Part of a small language model's weights.
Size: 8 layers, width 512, 4 heads of 128, MLP 1024 SwiGLU, vocabulary 27653, 35.8M parameters.
Architecture: LayerNorm before each block, learned and rotary positions.
Training: a variant of Adam for these matrices, 1040M tokens, 8877 steps.
Each number is 128 + 24 x the weight over the matrix's rms, rounded and kept within 0 to 255. Layers, rows and columns count from 0.

# layer 2 attention output (transposed), 512x512, rms 0.0329, rows 307-331, columns 192-255
[[148  56 178 119 128 156 110 139 118  84  69  85 132  67 120  86 144  81  90 114 133 113 149 122 151 173 147 103 172 110 122 156 145 101 110  92 134 111 146  99 136 114 111  90 121 114 108 119 116 147 115 131 140 170 122  67 119 124 133 117 119 152 146 149]
 [133 144  86 153 119 120  74  96 133 132 125 119 149 138 138  94 151 112 184 179 149 110 108 123 124 112  86 110 121 113 145 139 137 158 139 124 146 108 104 123 101 165 138 123 119 157 114  97 119 133  97 155 153 133 100 110 120 128 147 109 124 122 142  60]
 [168 166  68  86 124 109 130 104 142 111  76 134 142  91 154 120 183 122 141 109 164 110 123 132 124 144 131 104 132 180 181 132  87 128 111 131  92 126  69 132  92 121 165 149 145 147 143 186 144 114 100 107 118 112 161 116 140 124 103  93 147 105 130 130]
 [181  93 180 108 148 135 156 131 139 122 115 111 103 130 102 157  80  99 165 113 111 153  99  70 104  94 143  77 123 139 155  92 102  96 120 173 107 115 137 112 103 153 157 103 135 172 127 115 125 189 112 154 125 115 115 138 114 166 141 137 181 206 155 162]
 [178  96 156 111 144 125 128 108 116 112 145 147 127 127 124  77  87 138 134 180 147 133 182 164 139 124 142 169 117  97 114 165 105 141 141 126 167 167 140 142  83 115  85 102 198 139 100  97 152  79 133 122  92 131  89 131  97 138 126 101 120 137 117 142]
 [107 100 129 102 108 123 162 100 118 136 126 100  86 102 145 118  99  72 155 134 120 119 157 141 146  89 133 168 180 147 128 116 127 124  90 156 116 131 111 114 164 116 129  78 143  59 131 114 102 174  97 136  98 145 130  83 106 141 147 110 176 124  98 147]
 [141  65 115 160 180 142 181  88 137 204 121 111 151 123 163  88 137 163 149 123 118 143 129 187 113 121 143 113 189 128 129 119 132  77 106 154 113 113 141 175 133 120 147 154 122  78 115  88 127 125 121  96 122 149 142 163  64 132 134 114 118 122 123 153]
 [ 56 144 111 108 127 132 100 105 133 128  99 199 168 135 142 106 158 132 106 140 139 138 104 123 135 119 112 156 146 113 124 129 128 124 162 151 132 173 120 109 129 145 117 123 119 104 149 112 148 107 147  62 139  93 154 134 149  88 145 144 107 103 130 164]
 [142  42 177 138 110 118 132 108  98  99 168 116 155 124 145 142 146 164 133 133 105 135 144 161 120 126 114  36 149 136 118 208 122 111  76 101  98  78 101 129 134 119 179 129 169 135  84 138 100 114 102 170 119  94 141 108 136 162 125 117 119 128 129 172]
 [103 169 147 126 126 119 126  86 166 143 131  82 150 184  58 175 126 122 121 132 140 120 147 126 139  99 146 105  50 109 101 167 138 116 137  77 136 138 184 110 103 145 105  75 142 132  76 150 156 188 104 124  80 120 126 143 156 141 155 102 127  81 124 139]
 [166  90  91 142 176  97  89  78  84 111 148 153 171 151 169 144 140 146 148 101 136 128 131 114 114 121  90  61 104 138 149 155 136 124 114 121 171 145 162 117 155 130 140 125  81  84 103 143 122 157  81 125 146 140  97 156 151 129 100 139 125 148 130 132]
 [157 124 110 124 110 180  97 124 122 166 135 124 113  92 132 137 143  78 124 154 147 122 131 118 115 127 134  82 137 114 134 125 169 158 113 154 143 103 119 133 113 151 144 117 120 123 129 131 105  58 116 111 160 114 179 116 151 113 132  87 116 154 164 148]
 [112 118 116 117 137 133 139 123 103 112 148 164 140 107  80 113 155 159 148 164 121 166 144 116 127 145  87 176  96 130 108 137 112 135 112 121 129 122 166 169 110 119  87  86 118 136 123 158 137 130 132 123 125  73  90 149 122 118 105 123 150 132 113 133]
 [142 169 124 149 101 105 114 152 131 141 162 171 135 121  98 118 100 143 107 165 138 119 128 168 145 109 181 122 137 108 108 141  90 163 140  85 104 106 144 155 119 134 125 122 125 164 123 115 113 113 136 149 130 133  95 144 148 160 130 110 149  89 167  94]
 [117  95 155 148 106 137 177 126 138 124 103 104 164  99 151 165 101 125 151 106 138 130 148  91 168 127 147 182  90 117 166 156 107 151  10 135 144 120 181 176 151 142 126 131 109 105  87 106 112 141 131 156 104 156 136 158 105 140 141  95 173 134 119 147]
 [159  99 113 116 117 126 142 114 138 141 109 113 152 140  96 127  81 112 102 178 135 111 160 145 178 108 122 194  93 135 138 128 145 145 134 184 123 120 123 119 114 124 114 152 131  82  98 123 128 163 126 108 150 115 145 134 158  91 112 120 150 115 103 130]
 [109 112  71 106 113 112 173 156 109 175 108 117  80 140 126 132 163 174 157 135 132 128 131 147  79 110 122 172 152 125 104 157  97 139 129 143 137 143 124  99 128 147  94 118 126 124  75 122 119 167 124 132  97 174 144 152 133 107 183  98 126 135 116 129]
 [101 142  99 100 127 101 138 128 149 154 148 118 125 128 133  83 103 130  92 120 134 123 138 146 140  78 157  87 134 158 116 102 118 100 172 151 147 113 115 145 147 127 106 116 157 126 151 106 129 183 111  99 119 125 164 205 120 102 116 107 137 146 113 135]
 [118  66 140 112 130  82 136 120 140 107 119 158 100 155 128 132 122 104 141 175 140 129 114 112 125 150 130 139  77 105 126  93 141 116  72 140 160 122  95 170 137 107 170 114 136 108 110 110 120 151 142 112 132  97 133 143  79 159 161 116 157 112 131 119]
 [ 90  68  73 175 126 145 135 134 131 105  94 142 138 125 144  95 158 129 158 118 100 106  95 131 120 154 116  69 175 109 136 153 137 127 125  84 142 116 118 165  99 137 148 108 129 140  94 131 137 130 120 164 144 103 138 119 147 127 132  90 119 134  98 109]
 [177 172  88 107 139 157 162 126 181 148 159 123 130 111 134 120 124  81 131 154 133 133 144 129 110 113 134 135 151  73 139 128 132 111 134 123  82  96 134 126 108 135 146 129 102 158 150 145 141 143 150 163  91 134 123 150  86 151 147 182 169 101 143 108]
 [158 106  83 152 109 146 128 110 107 177 156 122 169 161 123  81 192 132 145 130 146 118 158 143 146 114 104 154 102 129 122 166 104 149 116 154 133 128 139 115 101 145  93 118 161 155 142 162 167 152  85 156 106 145 151 101 179 125 141  58 112 104 122 122]
 [114 131 130 124 134 121 119 145 139 173 130 121 129 136 107 135 130 111 130 139 184 108 125 186 131 121 113 130 184 122  98  97  81 140 172 115 156 133 163 157 160 116 125 120 173 111 152 159 104 146 103 103 102 149 119 109 148 117 105 156 145  66  96 138]
 [100 111 124 117 141  88 163 127 149 140 140 130  96 164 147 119 129 112 150 100 136  95 167 169 124 201 134 189 144 185  97 124 147 145 137 167 117 154 142 103 126 112 114 128 161 158 111 128 187  76 170  84 122 128 158 138  36 152 111 161 130 151  98 127]
 [172 107 140 153 106 137 149  94 114 132 119 117 108  77 122  94 130 135 134  92  99 101 130 133 140 143  92 163 134 147 152  70 120  88 135 127 107  94 154 138 145 136 100 111 106 157 178 119  99 107 112 164 137 148 110  84 163 149 134 127 113 138 169 142]]
# layer 2 attention value, 512x512, rms 0.034, rows 308-331, columns 192-255
[[177 121 137 182 135 143 109 127  69 103 137 112 103  93 141  97 126  90 140 159 175 135 131 179 120 118 124 154 153 145 179 103 115 128 154 138 156 100 155 168  80 139 137 113 130 162 123  72 153 146 104 146 117 140 101 156 132 170 131 137 182 133 139 105]
 [126 143 112 147 117 105 137 112 121 121 138  89 167 103 146  84 169 130  97  80 169 148 125 133 133 173  88 119  91 151 163 128 148 128 105 118 150 119 117 162 146 153 107 143 181 113 120 144 138  98 153 110 113 123 110 123 134 173 107 167 129 115  88 114]
 [130 114 138 140 124 130 167 124 160 164 119 135  99 123 147 156 169 114 118 132 144 103  93 150 135  93 154 125 124 121 139 112 124 157 145 114 116 108 119 108  74 140 138 115 174  85 163  86 124 150 107 121 183 141 149 146 128 151 132 145 115 140 123  65]
 [113 132 161 162 112 144  95  86 140  94 158 150 122 128 129 120  94 146 101 161 118 119 126 179 122 171 145 139 137  99 149 134  70 136 101 142 137 111 129  95 112 133 130 115 160 126 136 118  97  77 173 135 137 147  81 138 178 110 135  76 150 137 137 140]
 [101 123 146  90 139 145 159 111 113 111 145 154 143 144 134 152 109  96 144 159 141 155 137 130 129 119  89 123 140 152 125 115 141 133 113 127 101 139 115  77 129 107 138 123 136 135 145 122 106 141 127 131  73 134 126  98 100  99 163 118 110 120 102 114]
 [127  81 147 128 175 142 133 130 131 142 131  97 127 151 136 136  95 120 142 117 106 128 107 174  80 115 177 120 164 120 102 101 169  61 166 123 161 144 115 165 143 100  91 146  99 154 109 110 118  88 133 126 108  99 155  95 163 114 123 129 184  85 109 106]
 [ 92 144 123 123 113 107 153 114 161 102  87 139 162 109 107 102 125 146 134 153 138  76 149 116 125 119 121 140 171 100 164  92 155 106 146 143 153 135 105 111 104 164 112 145 126 133 158 163 128 108 133  98 130 101 166 140 114  67 163 114 123 169 133 180]
 [ 86 122 157 151  89 115 140 140 152 139 132 165 107 126 165 161  92 122 125 114 107 130 119 162 101 132 167 122 125 136 163 113 159 129 103 141 112  70 126  97 137 135 162 123 168 153 114 198 134 103 144 128 111 123 105 128 108 148 130 174 164 126 140 130]
 [145 141 160 111 127 143 142 100 165 167 139 146 136 154 126 133 145 141 134 116 118 130 129 120 148 102 127 120  94 108 121 219 140 109 134 109 112 127 111 151  90 155 154 179 106 136  84 178 147 120 114 128 114 154 108 133 158 103 164 139 117 107 108  91]
 [111 123 124  58 191 108 129 114 110  88 139 121  98 132 153  82 121 144 133 141 141  85 126 142  99  97 113 121 100 114 166 108 117 143 136 135 145 108 136 131 194 104 122 141 127 145 117  67 141 107 127 156 109 134 152 160 170 110 101 159 107 138 124 134]
 [146 150 124 115 108 136 128 110 117 130 154 133 131 101 114  75 167 121 138 202  85 112 122 116 127 166 119 112 127 141 112 132 115 127 131 162 151 130 136 184  75 161 135 145 138 137 109 106 126  88 134 115 160 117 155  87 139 139 131 156 125 151 148 128]
 [107 145 149 193 142 144 136 110 128 160 152  76 192 120 157 113 157 135 130 143 127 128 110 101 121 160  91 131  69 147 146  87 152 118 114 162  96 113 143 122  75 128 142  87 122 109 131 113 144 125 161 125 118  82  98 160 111 138 117 151 150  88 102 151]
 [123 158 133 168 104 108  99 171 158 116 154 168 158 124 124 166 111 145 121 113 101 192 132 127  71 155 164 132 117 122 115 126  80  70 115  78 123 116 156 109 134 134 103 106 131 131 147 160 128  94  84 113 141  97 112 146 130 180 165  98 137 124 130  96]
 [111  79 158 131 190 134 176 123 112 152  98 178 168 144 175 187 109 125 159 110 108 151 155  76 175 104 143 139 138 123 136 132 130  97 114  94 168 140 130 159 150 112 118 148 102  95 128  57 144 158 131 132 107 133 159 124 112  98 107  63 128 124 118 112]
 [156  74  84  84 163 133 144 107 135 141 150 122 155 127 134 114 122 139 108 147 143 138 115 161 118 120  98 139 137 144 128 127 137 163 160 120 152 116 112 147  54 134 102 136 111 104 119 119 117 151 108 169 114  91  93 112 138  98 125 173 125 124 147  87]
 [138 104  78 114 112 108 143 145 133 120 146 158 102 139 118 107 177 118 106  95  78 127 129 134 110 120 122 131 120 109  88 157  87 123 122 156 147  95 147 155 110 142  93 162 117 118 126 176 174 116 116 137 110 109 114 104 114  89 117 116  79 117 135 103]
 [ 92  92  75 150 133 127 127 114 158 130 135 152 157 123 124  89  83 147 120 140 114 148 148 102 132  95 187 120 157 118 131 136 105 146 124 179 176 194 141 156  97 148 111 140 149 144 125 102 167 115  98 137 103 113 133 129 144 159 134 112 110 148 110 138]
 [132 129 111  86 160 124 138  89 127 115 133 153 141 145 145 135 136 137 126 163 123 140 165 112 140 118 141 137 144 130 117 118 158 111 123 164 157 138 126 125 157 131 135 139 116 110 119 142 153 125 140 137 162  96 158 165 111 141 163 118 143 105 157 128]
 [ 98 117  82 154 147 138 141 119  96  82 161 156 139 113 150 116 159 101 122 133  87 144 120 116  89 149 127 109 118 152 140 107 135  82 174 143 136 122 121 163 117 103  92 145 118 139 133 142 143 141 131 168 132 106 134 141 100 125 129 126 175 151 111  95]
 [153 154  96 120  99 142 182 107 137 137 180 162 135 101 109 138 130 136 120 110 145 117 105 141 151 123 158 127 154 155 154 124 136 133 140 137 118  91 115 139 135 135 129 128 106 168 118 162 114 152  88 143 114 146 103 127 156 165 164 146 186 133 126 122]
 [139 117 117 166 184 175 139 132 117 146 107 136 168 126 104  89 110 105 137 108 178 174 136 168 146  95 106 125 148  82 129 150  85 124 137 161 156 108 121 109  78 139 108 115 130 138  93 102 162 161  98 135 107 166 138 141 192  63  92  81 144 139 142 129]
 [118 114 110 168 146 103 109 107 127 150 130 109  67 126 132 121 119 171 145 106 108 127 105 111 154 135 168 122 140 146 151 170 149 170 103 118 116 105 147 160 137 141 107 109 169 139  90 136  71 117 112 139 102 126 138 142 128 123 128 140 125 101 136 115]
 [102 160 105 144 164  46 145  98 113 114 131 101  95 130 165 146 122 138 103  69 136  86 125 146  85 156 164 116 133 178 174 143 125 121 109 119  94 150 141 168 172 105 128 104 143 166 134 125 154 111 191 136  60  94 149 141 109 130 162 121 117 117 154 131]
 [151 132 111 120 103 149 164 135 120 100 143  90  96 130 114  95 156 111 114 154  49  87 138  99 136 143 130 141 128 124 104 122 128 129 148 128 101 115 141 143 173 149 132 107 127 110 118 133 130 150 123 161 139 157 121  99 122 132 151 132 110 116 168  94]]